Each number is 128 + 24 x the weight over its row's rms, rounded and kept within 0 to 255. Layers, rows and columns count from 0. Numbers have three digits each. The size before them is the row's rms in percent of the matrix's.

# gate: layer 4 MLP gate, 384x192, rms 0.222, rows 59-63, columns 0-191
# up: layer 4 MLP up, 384x192, rms 0.215, rows 59-63, columns 0-191
# down: layer 4 MLP down (transposed), 384x192, rms 0.144, rows 59-62, columns 0-191
gate59 103:133122104086175102181122092107127104105135167085161146125124174110115105128084139109146110107112081117092115111154118119163104116111088123117105113044114120116111150152103128128089159181128097128113147135136124201068154139150102133127159133141133160095127094119099128112141142111129125160186121077133131164138073138101145139136142123139138141123123152143144133125108125147120158117133122120149084160116129118106117123112094160143152131164140109122125138162122142136145131129109119174148110143124118174132145155166128134126145134135094122128111118142164106143167124104081119121
up59 109:105153141166107173121125103167147123174114129124138121158149091122121154157143116139126117162154128162156124136139117110117148121150158104139140165192096122096131117098125133154153119099130184126152083060120146140108138167149173162104086082118124142162080172125167140126092108138144122086134154142112110129118148130141147082133148153108094116135111117094127109139139077150122119128090118118097129145172143137108111126156131103145096131081136156157102128116144134135130082116166119129096119113106106131135113142135099150112091117116151118131147124115187116095147136171129154139
down59 111:136134145196120174138103098162117137116105115156116101119141101158155104143167113151123122160109130164129084136147092143114120133113146102153154122147071096095113101095117150128131121086140211122154086080123140136125145161205150159121167097155117142120075122121141135121118138126121103128120124119118138133144162111115124090163184162119099099129106145114118088138124146117162120133100101138097133114135140133098115143113133091140101094117110137134101131092118157112155093114159127125114107106128111162087120172158113142118134136125147105133145121131156106161132136162146132097
gate60 109:154114130166113105125092108111150120143112128119188116147149182149149144136134110141179099161121079105116199165098104160130122116113118115107126114134134138131124123123148096142112118167088163143140111139125117120094145118126132122131094142146103129154102185102076105120085127123132132186136098122121144148124066139135113140088168127116128148104104097131153151121078098118120120129133144121124110161161159152078124112153120115125141120158144125168095145097138165164150149121154134131129085141092123119128122162150132129099096118156132120149155175117154127119082141126124083098
up60 105:095126080099106116133100135121166164111148134136151149158150155126133129146122132126131092136095142115100167143102110131162140083093096157126097099120175145119130128099103114107174096137128126162191133170109119155155128116097126176106099107130097105133119127161131092140088057104167097151132126154119111107138118116127129129087133158125127131127102138070126150135138147114096109126158126135094137166103155108109128164105100122142145139109126149143130145117113129131142171131135148144113083087109145107077164151131122139126094133181152147163140148150105139081109156135121095115
down60 103:122139115096141130118133134100168104149137111117131118121136139152120148146165109132170124151116125116116137114141106118126174130099101145129124072114155133129142109142061112097141113099129123140146187160100117171151133123120132098105097110141115061083180118159162121120107106116118097181132114101139081107170113129138140132123148152143128099107054159113131132162168126132098105121118117171112115105126139110140141162152092112121135173173128138137116147109126111157155187138169158091150108131113100119126133148130134145115136116142130120113125109159142138071133174152133138084
gate61 099:106149094103108147128128137144160195130127156095138120140084094138097106140118101143115106127114108153124121133101126089151149165109124118127115125136170124128100149135128113130131131142074125108114102152166143118086099171128127182131117128153123062124106084114121131188080180096132125098118131131109145171127090145129140105113116140133125113107102164127168114152126124155129148124149118130171087147157088125120166148149120078106126122123093150114159117126131155135151112130091137104087139128100126087104107143143118091158096120155083159060129116142127142160121142116130135137
up61 100:115105166134118082111133150133121097139175101147117152115164144103193128109167159117129127144126155114139131102144139168087094120125102125125145129123113149101139100130125146120092075114161121169130111139118119124187157081148165101106109155075110154098162166141139147112183101127118129161097100142103119070141140101151144127142114114131124118138159100126093117127133146087116100156106131126072170154104136154120136108124152126166106126130125107103129127100146162150076126129128126131139103112120123124152174109077181152115167120129121108165123119101135108105130142126140138115
down61 102:134118166164096116134147124119083111112110103132099138146139154137148113079136141085158127152109131116087169079163118166142141162155128147131157088128104116129111087158147138159111114128148118150130147107123138132187143118153132097146148164104104178097123125110175148074141112112100124138117093091117125114174134125117158140127146129144100122124148156152105146120138114146135132131125153076111101157116108144115073077116163148115105076148158133117124093121150113163125121119149127111143103141111140140170148132134185140129146190120142122163134128102151132111127121084116092090
gate62 094:142127126124195169122150093129143124139139130122104135142165120145107102143144121115151121149125113130072128090098126129136143122156126123118128122130114132106136157088092122145147128143101114118086111144113129099117109109146156150094123147162158168140120116168153157138106102153141084151120140107143109120183152137142137102123134127115114139120148160125132129110113084147138182111080059131111146144107139089098089152170155134110106171151154132121161108116138063136126123093140126066110140153156110079100131097127149122123099116157127159113144151060092117151135170134142126129
up62 084:157088141117137131145136129151131117139113147136143133137143088129142131093160132136132160141145169101100111123119112142104128145118136114137106128128113115123142131112106104158141126124108159140101086150108123121122110080147111134158095169198183151150128118149131153126156120137119070141105118175067046091135150083141110139124103140137119108119134140128104123180103113133184168127153116121134152108144127097088105144172149153091113150176098141138170131106179121124140125126117106083108138131102108102098110075113117125105115091109157108112121136141082143101129117124146143127
down62 096:120078109100123116150171121150128124138112113152151162114128102077144127126141102122113133182134188081074087139067103111080103128103128106161131141104139141131120113136091102127111148189084169093144117131111120134158131153140125121113099102118104152139127154124120154115175119138149128129111082134121120085111161109137123137117151115139132098169114134116123137194090149096166122096148141121121092125109108129152170164148158109111109135141078156163130140106145124133140108131123075141155130137111083119139107115139135113142102097137144104125140135136110148144164126123144104088
gate63 095:153103148120113170126126145141152126156136133095146079138153191165120109147149125132142145163145110125093119144118133111163121121161118106148136107101095153126162151128142167118156114135063142124176122102095105117145116147074109130125157126181122109106150131129139078095117141162105120151118155157160132132120119110091110134118131130095106129104108155154101145109124124125135152117133113156136199112178113094142107167133123122140163115127124120140123191113128119129110162130111079118102151138120163109130101124129159095088117122077172119095139100141127148128105115136122082078
up63 091:128091130091128135090176161124129117164136124167119091149114123142109147139175095115102129133085118077128137127124137103147129118137121160135146119090145110120142104135122147114140101103126113085102124089100135132119091113139132126132113110147095168133109143158105131105139111086128140153094108161069112116087148098153122198105151145101119152108159117193122127128146094128152129140159157153129158074147108122168092148139148115167115124138107153120112178097126131088084134143112110111132140120102119122132162110137160110109095087131175125093137095172107128121130137155122122097